{"n_kv_head": 3, "head_dim": 64, "vocab_size": 1382, "activation": "tanh_gelu", "qk_norm": false, "init_std_down": 0.0, "beta2": 0.99, "weight_decay": 0.1, "lr_head": 0.00754, "grad_clip": 1.0, "warmup_steps": 200, "schedule": "wsd", "decay_fraction": 1.0, "batch_tokens": 32768}
Each number is 500 + 40 x the weight over its row's rms, rounded and kept within 0 to 999. Layers, rows and columns count from 0. Numbers have three digits each. The size before them is the row's rms in percent of the matrix's.

# down: layer 6 MLP down (transposed), 768x192, rms 0.107, rows 401-469, columns 0-95
# up: layer 6 MLP up, 768x192, rms 0.115, rows 402-470, columns 0-95
down401 101:571511491453477490496545507602528529528478441534470479513508542525454587517472474517526560527489437514488484515545454390475432477486508521514502455541491510496420454507624448465491502561514496495478486544447475497478490524498507496448492376480527492562476517471406497470518558524487513450
up402 100:475580508524491482462464559499485469528507607520505496520543442504538489489488439467439480538519533507563485452542489507517568547483526532542517477513403492488503515509440427533479549518499524548465504515497477501529479502504532492523523571548486468394472515499526551454446524529573499527
down402 105:494509549574502470476411535574518524505522490508533477516501474539541512504472521468530482478528443528496458504549542460470477573508481514462569491500524458523466563563522470519528516586592430479486548445495557505477466398509484502539513540480514523552461528516453470486597535526467471544
up403 102:504497529452497525381488486478443486509476459479469548511468514507513437468535484508502532459582488465527584573497599573501504480494481430479509542531518483441498564454542479562618446461452479494450511497576506499492448474474473493468517502384480482414508487599496525446469526537450472522
down403 103:505473449427508431448515549519559451471501450544557537440542522527470473574463422586541494484477497462431574541485475488550504490479525536531570506524419457479461527522530490517394529460491476545468529469475510527509551494501458462480528498544493412483518587498516490492482535503477497556
up404 110:496512407506468545463532438496492498449509507435496475530480601438519451500420503524534510533440532471513425522464503486461405517488464489499542516450482502548523477523533487503569502501477522509493521470485565536482497482533554553542466552420555514493521534506523514543527494459539493495
down404 114:464543480525519446452464540461551435541552514579519544489456442431488453514516507420513477437458465538428483490519539437473534503503471474528485511585493473562557534538558560564499544462493493455512502446427455518510516478524491534532528500521510511525530503526474479535447548467466535510
up405 114:491518486508498436540464535479573519475486475570508483485491497481566427550549508485589543460495506536486481494457475493486510451523510441464506507456556542436458506463537455490539543438498500479516477541477403477503526576500541586517522533594539505543489526480444527511514586463450520487
down405 106:475499495370506536618466543562472465466518469522407473526505545508522430536490460541468567469457482476495484570493526453531516504500477519511471456455520537499505536551544460454457504469565476545524496477460529530500543493473484504481517479466510505472479456450521510489453471533469564431
up406 093:467424460476544473623386461507522490511552602548509448515560580518455465589495517456480479433488492522442468547501457583535451510531484500492473502454481469465440573533550521486550553468488452518529503528504545533518488592484529482442534541458475442529467552548498466511572498527494489524
down406 099:468517560506460563485465484468513527469506468471509476449557468540481538499480578519525445477482553540484507495464482520402512541486451467528474511506532465526468540516490524531468458512521513529481478514509552525492528485555548512529539592506545445514464488586530471513496494522469511493
up407 107:511489491479481465472498526572509551468445503479510596494472411468521531529559513451483560516493539427481489494484452439602389520507474540514466473459514507489547506438545498544466493506494482441475495559539511463477478500476520487525500471529471540576531564415493441491499512473561490566
down407 103:459506527467543536464488543449457493522535516513486508410441580551503464524552492478452446453487525477457432528518489501489416492488567491488509455538527453454466552499518547500492420441556441556517525410496496456474485523524515498520555544459526544555477464525511533506521430473513476506
up408 105:449520464550520468424515507538511487414550479514496559488569515438537516523503504491537512540507446512534456453467555510447533413528434540511492482545545464514509424581538463525515548530450563505488565507470429464522466566490539514560481533459459513462483470472445518434537569554492561422
down408 108:541505449492459417497483548450495410515563537535512508441438502548485486509539493491513457502495540514546484495447493435547482521472471497524484567471452483483568502484484612485475503518551439545486528449490458508514503524534513505545504456480565520485437474558503505569493529527473427464
up409 098:499505516501574482417474461427503466568524486476447498454522513495510493518455462538472491501493465451461532462533619554493517500506501559460534504467520480515561564563441519555503583500592484542481474606464491460416477541467489478547572453552462523461502443505450441487510496512510491512
down409 094:546473502474536575462571509479482449489466537515539451522548481494460517497498461555492465438511487459524567528520549532486494516493504523507483473549484489540525428428536387535487551487474564458486517452637558504421501561488544503543459525472473479527501571516483515439417537402396514486
up410 105:532469486444440528511462482518508536448502536481555508515454533549397451550514543526458493473580563448444478454481493519578476535461539502515594462529484583504469457515601526491494484558511521465487522505496514494539471531465424428458471444437481509506478489457493556490424533468539517470
down410 103:467554508551492524494498438487513506520559521540547509530460533567508447493484439563571481558493557515587479569474534545495479520447540582444463459548523476493604529516446515528494464569532463505443470554516436500546568548456519516554511449460536481503461508521490467471543575523512563454
up411 095:493510500527503483465505457507491553542499411549533495491546494512517456502584472556524512413438488495484527494480438530516493483501534520497525570531505485521433508406523501519529421480480554399527484513453489560532491466552536551423458453500516468493488440494488524469587540418532509513
down411 099:557452553478582527478496516489439530520550492526410449541478496515489484538549541503557482500459531480527453414504494595484413443434529515444527466480506548402427491473505576516535492475502504502573395500526511572518480510512479514525487560562540514430528472421497534489499538469501460484
up412 109:494442487480501456463470460530538480547546523504526474552504489561428470549480435543518510532552464472446502440557449474448558455499511498491473466504566432492589536538508582544515530431514496527511535562489482482582481510501515637576481501451413476572447540486514539477525518485512501584
down412 112:536560459531503464477470578501484536526546556590536448490477474485464494457460528507489521502506487422541469489584555543502517510511525526466461509455498486487548452490564520533494502515502508465481494497563443515540528519482477537428484438480556515589526517476531478489513517541508438505
up413 099:560528427488469497547501474463512504477614560495567526489463479477535524577522530477498551500466506474474477535488537533457500498475529483524483504512447513444568544543486498500549494473461465493453486575407447497502549551500510506513458482531433517419533524413507525531521464495529573529
down413 107:535492473480482497565504540596576501541592587455466470482497477497478544507521494455562481528520460454520514478444440502479486415472467416485458439478492495454458473473520471528522476510608418503513423481500516503456549590419435512517449554541564511540440500478528476493501422514501511472
up414 090:427531493519482469524538510509431465545457493519571492431477519517507506473467580452493526479484449487552443495488520554532489461583517468544448474485484509529516530488486438463511476497475543509513476500510532456445452503467515483488508552489503574473529450532481489459438457470593542526
down414 090:478493508474430550498563480431471516504480554517552491507496500483516542487496568500474474458513520475521458470574512490567434511543494509490477457505488511497501541537497508510513555446399531492587530485577396521482532496564548549466485512479520545443480566531455526396480486556476450510
up415 103:512469531456514444509569509511554471507497529480486483479486499461555548499519508540554502557537446524444455532529487541470500478506500477533475508459454507492525416462517422540493423480560448481536552526393513529456511525506571536516481465455552534514407556505427527527474487504536487494
down415 109:550536460483484480493462541518560500525467477491478528502542531548538492448549532455499510575495520517479515557460476498473553520558470541510492518467438481475446468507492498456561556527519515408534470514538486480548503431480593500547540474486500468449509570515506524476541505589519556505
up416 101:507507483515614558478482460521449452475513541551495465448529522492494506525453472536478519495430453559488519487553535476420535539538500544443536507576456463498410511496526504549484523490559518465549461516477473470546484529478545576570494491497568457530463512510485527456526463479495521555
down416 101:607496573541476506507491432476473531518501508468563560530574519442460591550582509423524518489573512488490478439445447574490456504516541497551465512576465534530485450502536515515519548436501491557461558473513524502444527483504455466486440504500517514457581437468502428498467455452501478475
up417 099:488525533519522512455500561461539454451500406552520463496496467447542476500485463509491450504505492432471421542505489455489489480516555502418499490512487427555441513549439463587527475534492521572459465446464459579532442473508466519464502418502500463503484565530546505464523575496513496526
down417 096:526505498492510452483542496470507520537505447532530481487461440541514582457499511537403390477537490396444513437508510502512531482542552455466498493486543560543503551443442473520522467438522534528455568525446517494508477477490474547472530461538538498459540493491461443400534577523474544637
up418 097:432472494429499418517572507563516531490514546465489480504477471491474520530481504500489517474532403573489477431503448487454463445482508540534478451532503487552441561558505460459501460530459562440514462441430597560492580492472487511526510522430544424470531434505479496473493553430515532549
down418 107:524487499508461451436478441599521517546517527534457489578542490482510459507495471461543458469408466559539538484445535522489520503371502573452454583546509539509474492476526497467596533512484517521542468526492530470475494502531568429551462467500560466524527393499531538549488517491432535476
up419 095:497422490490433620516448436519541460499523407506486500560516515533536510478446520487514455545563533553529476547472563488481566471490444473487553435503526503511412519466518507479474554450514512511516484513435448558499552486458450506572539528435564535477484473448521497513498488546505445423
down419 079:478595484612445500416543507544548449538467539523520543436428548522488555562485484516515530485484462460449549500557491489588508497515517579501411457465463481517504494461497549579520469511563543492512487498478484497514465482524479392494545507525456501552527461514546530501530507484533503462
up420 090:471536538582506544505559432482505503509530549490519580501547443558545513478521523529489481496558538589554438546446484453535495530522543551511516537471561546532552518501500435498511442509438509453499464543543496492455466467526520534465464447477540500481492431511473572544534501496481490499
down420 104:482481504478452523560489417512487505539497489491501448508444540520504584575510478546483526514433484614508496495478472509533513504467444461507507488552544515448524478510523466471489475454526414463491536482568519551498503547555490512474571537551522478541629516563499478430533492438542423449
up421 098:459528447478459594466455452420546483507501574474430463550508532411495531519439548494507524498527494534507534545487526535477499525522520446503484449479485522486495469512476538475524503468485557470527511468428481506497435495481513480424452531527494538451506503460503472547460485545468431501
down421 102:474419497467474433517526504503525509571504510450413447495529374494529492487556461493507515500509565467525494548511449615616480492467513525441585490485537503452489560477488499567523430456533486539465475589518509456516475552507501502523521553491494484464471489503494491518521518495479518484
up422 095:518548550534521524479511526406573508430447520545513489468459521439467413407559475500517448542552451469511509555474516508481543519452621439472449503512456562523523530528540456529550451482482489530489517559523465486470478509512548466518454565455527472447513545473554531501526459547516492481
down422 101:455494476481459455512413492493507478493516497509508557557559422518508504525501535521428496540469542476490522517551535553635501565527508508545493523472446457555516454483455459447494425496557439501462583403477467528476508467448476499479478609512535530551438554470520476554480513505507505541
up423 097:572461509521548501534453630520478481469471461512534512517549552502438500515456476451523504507598494477559563450448509512542483486522473514546443481593524513530531460508486447575496552610477512504513521519481520573481430556493524569531480494484426553505461457507540384483519570474479464475
down423 091:469514562498502566478509537426518570537517448460522510498481475473486490516552450548477523556492512496482576542489473528472428540521479544550480437523603413474466459532456532547491495592485505466516564434532529496509500519493511484515553549527554479377496453449595547487468542507545463456
up424 107:447493444528462485554443457418476505484517433451519547486522530386482527433460540510419443473411503519494550558491505552455496464482465494487538527529490454508509539500477491490448502500585502467514503483476411448498557497474509551558567526479464444459517520519571532557486472536486567434
down424 100:511488541455541494564534512528562498508428507529470509503508497521479493540565509492527519489458487422470518473494494480483453495574526524481478543446554533509514495510573464528549508450433437535521539444526551462457469478515448446470422530540524512460524426509459461472474540507514489533
up425 089:495518580492564510443522534568471513578460472539479590525500513482495540479558440476472536450455470522457491485468497484493464569460509471453478481553436549567503467468495520529471472536500525537497481484415479569527546440508469431484486532441505532554435507578529561494494542524461490517
down425 096:495495520533474544494496444430464436519483532514555513476548500508564489513416479503508533440509546467481469506501503477533490561559539483479459514463516534406547515446519483492482524503481456511475465569505531463487572538553490577482512472542553522472473501491472481457577506512474441453
up426 099:548453507433499552417518504484507514549521511531504521473475577485482568474507479458462506501490493487516507499521607540437517545448462478498415512427492537505536499576469446475579480543500511467434538509487456520540505450567515480425486481427449487509482482545446545473513447451519515493
down426 105:539531500486484470406486456515531495543510559460532516531479403529528513525484460483449471488452537470405504528532523558516446510495506506518527476447505536542511487526480542588434551495443581532546475499450492524489512529457503592527579487477515539406462533559523510470421484485450452501
up427 098:535477447505521533505505468502434485467490559471499545501474471513443463493493457566487484581566571447534447512495487506572515420518576475474484547471513504499452462434391450504603488468434519441563498482501487577509526553533485511521457560494522499530500467476495500514493554543487552460
down427 098:449556495518514521455416523536396576517507498459450478489450499519494486506469494438539562466500544533444538544508505551541462524463404488452522517491528465456441462541432495542488401494513481426555485522469497496451543465533486511526470461521478531518514515472468539441533465494581532499
up428 097:458483459562490500492515456492502509516477524469469488487432512514455484493515508570449530576525425476509535534470479503485485615485555480491528543514506433536493555466540501474516556558533514485554465518480468481462482473435545484530577575510411523503467481460513569460541544498531509531
down428 095:469493482556476464498509501531512485480568476563463488537564465513484460519437530459522518516478430505521564489493561451468477479495513569503550454491492440497528433484528443495467532509489460453469478553409542519535577483540468561524520550555512472501599572489499511491555494538579529519
up429 111:512496551453455477514454541540546507506452498508544480583471500481465558519440494516444424519505486504523448502429471528482513505586426547467530470494529470508474558467492508517478456515462457459445509530549452551479520542499505521456483515445527420509527434451481481440447449512555531510
down429 108:499489485580546571446516523512501502453558519471529489478493547473476444478483415477421483400472475467496528432459497474563468541503470503513534501490450526436497499503535528520488455552530491498469485508567549483488478570563492415531426441513462446438545541565519454546470440476478460454
up430 087:484515559473519498566519500557531480554500495465505463516525457537543523496429547485469455500499487496346549416485495547505474499521514530554509553422448445462518494485484456570559519491508449543435502549516496526471478479500524542468544497453440471508537418417414453456449495534563471520
down430 086:491438437451530476500468575423524482574496544447526552432484508481505448527446589473545461540529513497420503535516478535490535504505535578430444534529538469485488489553534498565485547579418464485503516501514517461556517519553484463461468509504583489453508549518483536542573549511441468478
up431 092:444463565470498421505453506461456521439532487433479473500451461520558520644540550474484456497486530538441539465528502498459495593424511473549568475499521489491450515523466516487528489575528514424428523500517502492478486541442513544592430532530510510486515481494523512508476405490533517428
down431 103:481580553536522472512479491430479377449498426523506515555527468507491474501474561516458514517463485561585503526484499562532508475459552458490521522543432536532467489499509479546456590489475538456496455511495591409538527467470538502468522530466539470589516455557506602529532505519481509444
up432 095:462490514502459501516538536580493505496568512579488590428402435523450496508462551488529503460494450439435466462521462462462499479631515475551378472533550521539440544475481438495591484522511550519452470516483438461454584472456483587571507541475507438476464448484570499538446511480565507467
down432 095:493532494514545528517485508533521563534528649483479538457517500533529511509541462442580506485507531491535528538454435429484492569418482498468411564494438524508449468523443517525513566555536568418458470519462519499384530493468537561501473521537511537511556519429476460478501564485486542572
up433 094:435473448530516506541478450506491470530495474532464518552493523504500556445412500500456504459503448483510435465483482500464535549515515540515521394492499519574505450462565571534513565491437473512573502478537536458485507470448447474474583494511463426515481450499458568536471519565491521523
down433 092:575458568490542462497507509460561583511439549443481503504524533518501490507519531471471495519521513515466493473462482476518546477500482513521532502507455457482469534528486461447527540498475508494572536583464492414510554504489535494420522451472515583500482502487518514525518537534453485528
up434 106:413552523456579516451499536499515498493468501483553481512432552493475445417508479458486580519527518511514488480520571511485504551541505437575495515518453511463531521481512524474481490601549500473596490507444506455526377424504490548483483494453485481560473504538497516530484493498500501551
down434 105:484460512501437533533669493460535464483506568482542492502500481506572459475502444534521490470477483461472474479492513465551446455520540457468533479532505452487501441515505463556506401453406555510482507514567506540534466503487530480436507496592498524474444518495473510485475501599546511561
up435 104:464421513425531535473474565522474562522513473531495528515473454522462522502481488505525429420562544518469455443485490561527558455540582449439494488489555532539487407563559554491509429530544497532552516497487543540561496463503506540495493483510436417577474485519436456474453494510514485523
down435 108:488423538478527473531533552555539615500494575545513444455485543473588540448474511571520497520487439531441525515512526500548537504529548466497512505553460489470472493516493492471454444484545491570452562524505515522533461562515561493386522550567520465447570528481439483489459578486485489509
up436 105:480552485509447430503487497385515618535515467443497499527556433497434496455506498501477573489506503442541443453483388497473521505501613523497560493543496537520477480510467479460448501532474518510491514532496499572561414428514524521501460500543540493515505528509457504445508617556554491494
down436 095:601525408518499475487581455482475543485540541557484592503454472497423486596533531470487533576554513490463518486504484459526559537528500542600503560495572549428435493504486499484500507559523513566531537503522459442486472447508448506509453507480509535544497535550452480502547461497471479427
up437 104:498491528415554462439517508457437536525502506396525495576526523518472517527563498565509502517499424531504493471530480519541515475494502493532470476493496511534480517559496570537534442437477476492485468532455531468445486465495473479509563443540494537445405559422489530515525486477542582488
down437 103:431466490538467551462505479505427507531541489557503553487519490526441501481530551426464504509535449474521495550455488529505511438461488537549537507515595548450439526415468493460547549541495540496479443570485508509557514476495455470412506506486498493565474527487479424519534508485554425472
up438 106:477516533486475513464438534470488493449467405535596518483457557500465494378549457462530491501392529557502472464470521506477488498422494484530521480513489456479464593556493518507548455516525518525538493548564464530483487554540495531535463478455566409403538474483518496515485553526550501472
down438 118:509566530528560490496508466499501464540543482521496541524447508447470548510436523491522522514577451535452370552526454499513534538544510498506540400542540503544551513496528514457497487527518459469527384462570530490442528510498520446539468478520449474486427445473500479486473397534473564435
up439 098:505534461522482591550497465482589507473553519487494456459456450548517457486541487512556453520485531527464510501531514455497529481437475568510496541496445601521466537485436535499519520502515549528578493500486528518543457589526523535552440540533481386515506438512489496538529474511464470489
down439 102:525508503545493556422462451522464404535486488387465497554542565515466564516415513528518533531538516477493591523568528441524529540515501535514481475497523521427465464548485517536445456406488489502541503531458530528455525540476483516435477473498495535482413491516537488462467456485601548489
up440 104:443462525500517501549454492475426527474537510492517499487511411535501520472465472533481386565457460451479530462527489474523498517544461498537522502513554473495449488532557531492569534515564553509505475514426525453542522563541514506532496515472548451442476445602483518536491489490487516530
down440 102:569438506529625504584482515461531546463483485543464535557491513510501467454508546478394495528525503470507519510507487509452518526524432525515451495533541552521525510507586504486465465473522371521546465509486516428518509396491435436428578529513443498527481515565495505502450476514481474520
up441 101:529610553562507494466433509564460554475581513460574459549467488454504510488491538463404506465473473508497487466511462531549513477457525472532457484507449528532421588473506498522512440561480525490556487564558514483503432474457520497522515598529529470495495492496451546577525469496483472509
down441 099:564496520510469545478465485546484502464527473411569501448505564544487569447502519579514422432484455512497499459540527498477529495548438535442505532514564471501499515501539592510542542477510517476498453486488520541473440575456467491538471468504440489436542523462435508449400500439452479471
up442 097:511417506453468571462570501502489524510512588499495551470501422528458488462472531493532502469490456492474528552519489539543506502472484559527555463447469498456423449489548461479519523466472520453600473501445486448530440513472534525496510452489466482482543494437483442476431416479480534491
down442 100:485491479477543464535443496559446501508487524479512462435476493536626464506499489593491457459549475538532493500524471486544506532500494437510453521459399572487586513524492497408507492476542474506441552478510475442459531539511434579508514536559509466485417474497448509530490486477471476448
up443 098:483443519496473437498459535475467474455492492550474425524538491453478530470531405511422529494525481420540465517565465547572522543578567432537487465491484527489551565601530500537482478447502486475543563508553413425443533450409582495488506436520499522497548520495519538536487580516529502590
down443 102:471469499529576519482447494579557587484477513429526531521509522484556517501503474471520473572532512517448510487526470435548476483447580491522494445473426470425551532489492429436570495483512572522579485446482479515494420525468502488406514478488490499476510453515613485401533535510535510484
up444 104:539511488456517543502501551549620494585550501519570451468461519519544436513546458510444511464537482481451528499535535507538539446447532451481458560554542452550471516460533538481466490482529491462541479512488489462465484546394523547488460490484472459541510506479496499547439420547543474507
down444 109:531521468516544506511503511475544382518586506454485435537493488507493455491466497485562439517493523475525479472406518477504451460515444513542494489497511533483521503443499525528480496442487506451482505525511481486503462476558452479553558509495411447504479437486564521510490504466549509502
up445 103:508430471509558494562486451514494467453490474516541449534509477497512493475498488457526493502421455485575501494534530547444515481451509491423460557480569541451448476454498513465524483492464496528470499487523561511537416429512559421442452527522545446504570478492383544496521458567444530518
down445 099:535557532482452539453477565506438468530573427508525539580507521585426494571518440451565528462508504424485479520536440455427502475529498481474488486485450524519532589473562481504454538555538552543453542522496591536479528514420501524491488513443439494514494493485547488533477525452477538428
up446 110:499499493491487510535496460519535528450528451619418529519548429497480478485515492524479523490508502468441438460483508575495435544506513544570523516541503563556482521513524416551492603569502501534522448527421484457518483486503547498466484487401474562548436517462519520475548552531483544538
down446 104:491487483482499485493448509422517470465585414484539523558540460526533515423473534483499534548496457570464449521425513498460471486555409444509539505516451515523486464510514431435488573471524485494417459477539531510450441572460557431548423538446504420459466480541421526512527483550534525465
up447 105:465563438544510560511442525491433498511503521523511429481509524544487484507464513510493460501481585536485499569457414546509445479496441526472501509467554557443438492499494444554569521541424486442502464490470517446542541525454390501499506583509480481538475478543517501480493526453516526524
down447 099:486458526458505486467469506490515518558531504497463470495493521525533482525534544539515521540553483469495447500535513443549467522431450569522493525474531537460499538437537571540510527471513464563559463515467488471523536444517467496520521412506510459480487530569524516602497432526483520527
up448 095:553495476469446505487399510521496521442431494485516481509469451549456493486493497451442511504487492489513497452478430498512548475554546450520489455481473504550505491527517540566495447467545470459535550538505555498538507472575489524530488493444538527469455538552530494512455547483476542480
down448 088:514471442509496515535481487434550478510520499537506532512571547478491497589524466524479425616483459477460509485477488509414463505477529578497515421535518533509527505521518457533578518500479521489492500494499499394448528560527483513504515512443457452442451556429489425484503484469464411510
up449 101:544510478432521463528487501478466491499546513527421478464540438510479455482542541499490441475564467510462591516420510455474550543479552498505431559511495517537487508532539482463496502517561475489447501567467515502483541423502494545491502532471469575477454448453496492446481517573453463457
down449 099:519566524554563579416479486526500550493474559496510484498509518515553432540555489408475551535466486478472422548530532513469534447437470496490456509530488476504502478572501518511506483475428491466481472561514507505557540466518508503434514529554502501593525523544462493467483489465554488459
up450 097:423487477468510572555523508487525537481559505528487492528550531514540478505438532482472536488477495466530503498496508502454500480488452521506579513439529519480488473431468494512528487583506475475522527468536545525447462483459491518578548447549554553567484492490504587431536449527461489489
down450 099:537569500495449507421491455528586507486533493460541489498541425500484492506540465456534472515478531510471496511504473448520458505435554565474448552497586485505468532587524476466558468533445448510514462476565522517469562556544492501448492574512450479497473466529491521558473529452446505429
up451 099:569546481510542587575444384467519489485496485499427494435509486486442525489525536479549529435546514522565523441548526522483533468558540467508516520514582497552498433395513532497491507512452466489428505507493520491465483538512496521479550505529461524559442518469420528407489457533495480547
down451 093:392483502516506436436504537584505475520479528452547461478556431479546501498635485523497457554446500520496543460420456514410434499481507495493467475481500540541505548494446506479586471485443530483511515542494506501447455543508486572450504518531511530529510541487475465508482513511457424518
up452 112:451519461434476485428524541525518566437492494554433459486552431519494509512576520438573424481480494457503485552463530520511536500456425489498486551507481581485444449479472533491542487526499494511513503469541510498527494494502557506503568429473500494546572479484413547480451488477458542470
down452 112:514546561572446485499450557487488450569496463467511494478480491435480491510576470514479548491522529513585469453386452496501552459518471530481459480472472495414485540456490509483530522492444505460457583520491502501462523490498494479528518535439505507461454533462526529552578490417482516474
up453 097:528418453488576511533466466426550538504495453530490525488509519456499506486514472521479453498540507478431602488557501497586456554486484423541477537468488438536491464481582503482430508492527453492498500449485508484502481505501470451472516466612497501501485505448505510473556505493602510538
down453 096:517518454446576455467527448495482419472457490451461607528500508541527508463490439462587458549473533536495487519437484436510460556498481521540509443496484454519527526444492445473509503435511500580532437472490544516471540516555575463520478496484546543473513455551507492534478503528427498430
up454 091:500542500542495590506503496488491482475483558527479508516541461457497458480460472497502459564480471557490496508537478503484569537508481536563569547501551448504501534511492453546474484493505551460514572535416498515521524450529497483439478460532488467507472536451428419437467514545575453544
down454 094:460452494474419518469496516493494450524398460465441455496557546515428462492460497459529467472461519492476475539504477477542485532514447532521490510495463425522421540568523471479599514490484478580418541482497518450484534469527457533465549608472521463490545485599514575515489481478446602469
up455 096:426548522526476442476518459511429542539483495485553450495518545507489507510471504489494537555465458543508565447566513513415558553467462531571518482437538496516491494525433565490510501555518537481530452516479568508554523542449379472489529497454504473528418449559521489450503485506510446509
down455 093:520462571492552463441514508502563439502479499491500503408544570508540495382519613481515493525413477464510479486526518494475525520458485501513498446541488537483534464537557546465449538499515450553448527546519488531494483492562493482522476469475433509484466586501467590505480458475444546448
up456 088:534471516480500481525526444517539415446468515461480489506488472430517514540476478621503523481502487553460486546476479475515527475548466576508506507560537463475480462561525441464543478510495514478464473532477461484579455479532503501544504554526520522464524537457550532458572505528510524471
down456 084:498571479459563466433451500500497461544514547494442484484454544496459464460463490516478450490468517476472515522502527520469515481440560475524466471487490537493516506497562483477520476533441425444453520455529488431555433480504434504539528527546527476460505488535546477450417492559517488500
up457 112:492519462566497448450486489538473451441522476476515479454445535583504515475508495471464493498576529462467514512523509521532465526453459524495492520573467530500487578521583473463560492501525468482580469493471438518606506476498489465442505376446501526484488581503517535517479464540564489476
down457 106:511444603464497507495602553484416500477495479400557576539529472466477473466506510565508482452469457495450465466505443589498599551465521438466527482570475471479469484513396492501479542485488560489429538537508459456473481485485532564483535506421543577470571522495552487498446504509490585475
up458 110:470486570445485567445461552478548534511437456511504531557524532527548442479518436508589442497503490617513484475519522519503506499485549555538418414461497481512599510536613475439456425539506519485477462539487476512485571482454494522548472466484413495521470493481516521539434564541539526442
down458 101:545601484492499450446538506412507463508432493533499492543598471507530460544569491548488499507518574510491512553493485487530600464482520457446546519497538482538438493467464524525456516479547510608490466469506462556478547511469526488510503497535483491497427435524437400541417522543479555505
up459 102:509518519467562512480483485504519558485555439497492505481485499538450408475581486516482454459460472515459536480596414557470508474519474458535547439480457455533523525554581434525465470507594525509470511525521438517495501502512415536467528456503529449479508516474479512490484503467548532489
down459 104:422554560573493507523519487482520481460453515452505551512451476556509449400538517489432470557471522490410478515439492413465555495413449446476491563458498454465518522538448558490592479523536512501519512491491480477517481534456541506489544520501500562492533523565554518478531382525448479555
up460 086:520495483526466446580450470477487602464565469528461478470498516460536492443587514538480509524582595511475497496458513489491549521492472523531474510529461459595517510515508519554408504569578509477511450570519548571532467517471490462479473581478434484545407501529506510339501513478492497478
down460 086:501530467447493398501533493541465425463472459440512476508523476516526507475445495521505463490459510529505510539441506466563451571450485597541475504486523532543478517547516498554536620443506507471537566510491558505445474500472477508532441463424517477503584435490500474548539437518471547485
up461 108:469508448500495493489481591489472510516514448484514477494582490470535484522548549472459521506536500510456436536551435548465545493550497542488514492546471493397529497560512504424552561493509501473536477465522456523485463516460509394508546498485488525468543516535432517483525541529533466517
down461 100:479417573483506504400571507419461481501449477467511431472515469535555539424486466486531459564552491506508465486501536447519467489571524479516505531548469451542487487492497473513475536488507492451494470545509530503547465493504543468469520533526493524500485515489478484455538503474477521478
up462 098:499492498550484528593562480473487546438476525429410464536509499485527490455493438519498491505537475438568498417503470455465442534517549438503504486513510596555518526533442454499459477537582513473523556529503472536517451506501445470515476572450426533443468510557403519559481499446468455523
down462 103:553516460478476536512549524474517505527422499556539514515499548530564479451501445572505519457591493543474442477531575525483429460534484511504511537465522505446545538445467485511495507543541531501545497510492496561489492448522482480517490526477475530487457460482455505463550540473444474494
up463 095:513387486462574489446524487514483450519480431459485564416515490506494551475469461458483555429450555456513533434508505494505496482493483503417473482500522504533581549557504502438527591492524543506461506473487488553478449529509418555513458584530544532509578444445512524498529507560523559468
down463 087:527529483624487531486528477526545442476457565491496473457431502446496482500485488516492522434522544511533556531476484392548506570460485496498445515499532571482486524486533558465519560461508505503513479523522496491524528505497551458510471467479442513458580451498529509517468480477494477551
up464 096:515521486490469474545569518465549532513472424474484591503480576443500467536528494518487529405438489510446461534513508537441521493475428512563471463571457518452519544524463558620492499597504477604521516509535476416540497466520532452539500503465511456413494413504494587416488501464497502518
down464 100:479475540501509502511493498459515492531430523486542489464502451439507500451445545470490507532450469523571537479527515523607516539554450510473472556499557505562465448520580446533426511453546479396520564433561469410478552483476514515470438476518475506549484475482511524519521474509524559462
up465 101:502484465486463506552530510550508398460479500534456548485497572477428475424519556485447481491517514477521496482547506506562455487454526475460587509520519485511435545552437417502411513502452495489460435491443524477513447552516474489419493497511480543466450469486529533501504532572505545483
down465 100:502544478512450539460484446494467499575491530483522511508500522530455517431442506507470524455445526478484557544518459562450447593508460456499478447489518499494540535397462526405499531486540568509529554486481514463498478501520524561570451493461485482500489456460497543548550545506537494527
up466 098:455505474510531451524474555413517613468462541518492529539530484542551508489545462554439529475534472499497508561458426569479432442493469461551543549452520469538475497487430419557458496499449470487439477453426453497452433454508553489431554521483510517452505497509472486461540537455418489449
down466 085:435515424525496484418522437568547491406434420436488507537506564476428452517468506469567549529472504532458500542556516509466464560502465547470475497531488533533430520505498526407538495476450496483493530541529418488462491437526454516509560449429485452435480493471588590479448453475529473408
up467 102:588493508490443562559461452431518453493526550538528494465502512470522488491493396449498511520467503508497502505529516504539514549509505465520538577461506541548502444536495507394572497474555497484508505497516450468556564510562522471493476519450459512493527479468427554590510456518481513450
down467 106:469434507525446460460513460451444522477490529382549501462564487490462519470508535580470517548539488540434500520507510489502579490453496524528472464497507512562562523510531538532532511493504495505475541476460524518502510483495551522550559573568473486431493554516503456552550491539504480577
up468 098:495492471519549541452441550492478539506509569523482471576509491494411465600474454501569448489515510444514492500518505491487524485485519456536516521506535514485511516469525436502526535514597516519502549504471551506490476524558451493452461465407551487508495534474507484491520502441512469507
down468 094:496467442582451492449522476519575499473436477451524559509468411500503543517564493469477421492448451473510470462478547499494490521468543471538477403438529520443509569481438476501505455508489516502523488460542494489486568495503460541516543470534491471509496429512613465514449480536484433455
up469 095:571515545517541517566509541468565473482559511503556423557482540428468477463480571513535509482472490423551488472491496513493494458410512501588508544534531484561506562532427449488528508487446507531506579494451463510491457525463547527580506518482484560440453508491462394495482493532563545544
down469 092:503492440501488525480555530507595479512476499511454560508507497392525535508466482449507498462497524508446467503462492476564489512525519577491507545547520474489478507499428526493473496528483486528508510479542473538490517498493539414456466448536466415573484461536536489422524411437476444513
up470 089:452419512482636477487523534538445497506454462497516493495539532525481446515491510532442531488470444515470522549471544514483527542497472541591490469421452546553608490426556456481454554542506530553399469553484474531498476422584509523500509534482462527510459497510436520442474501432535445484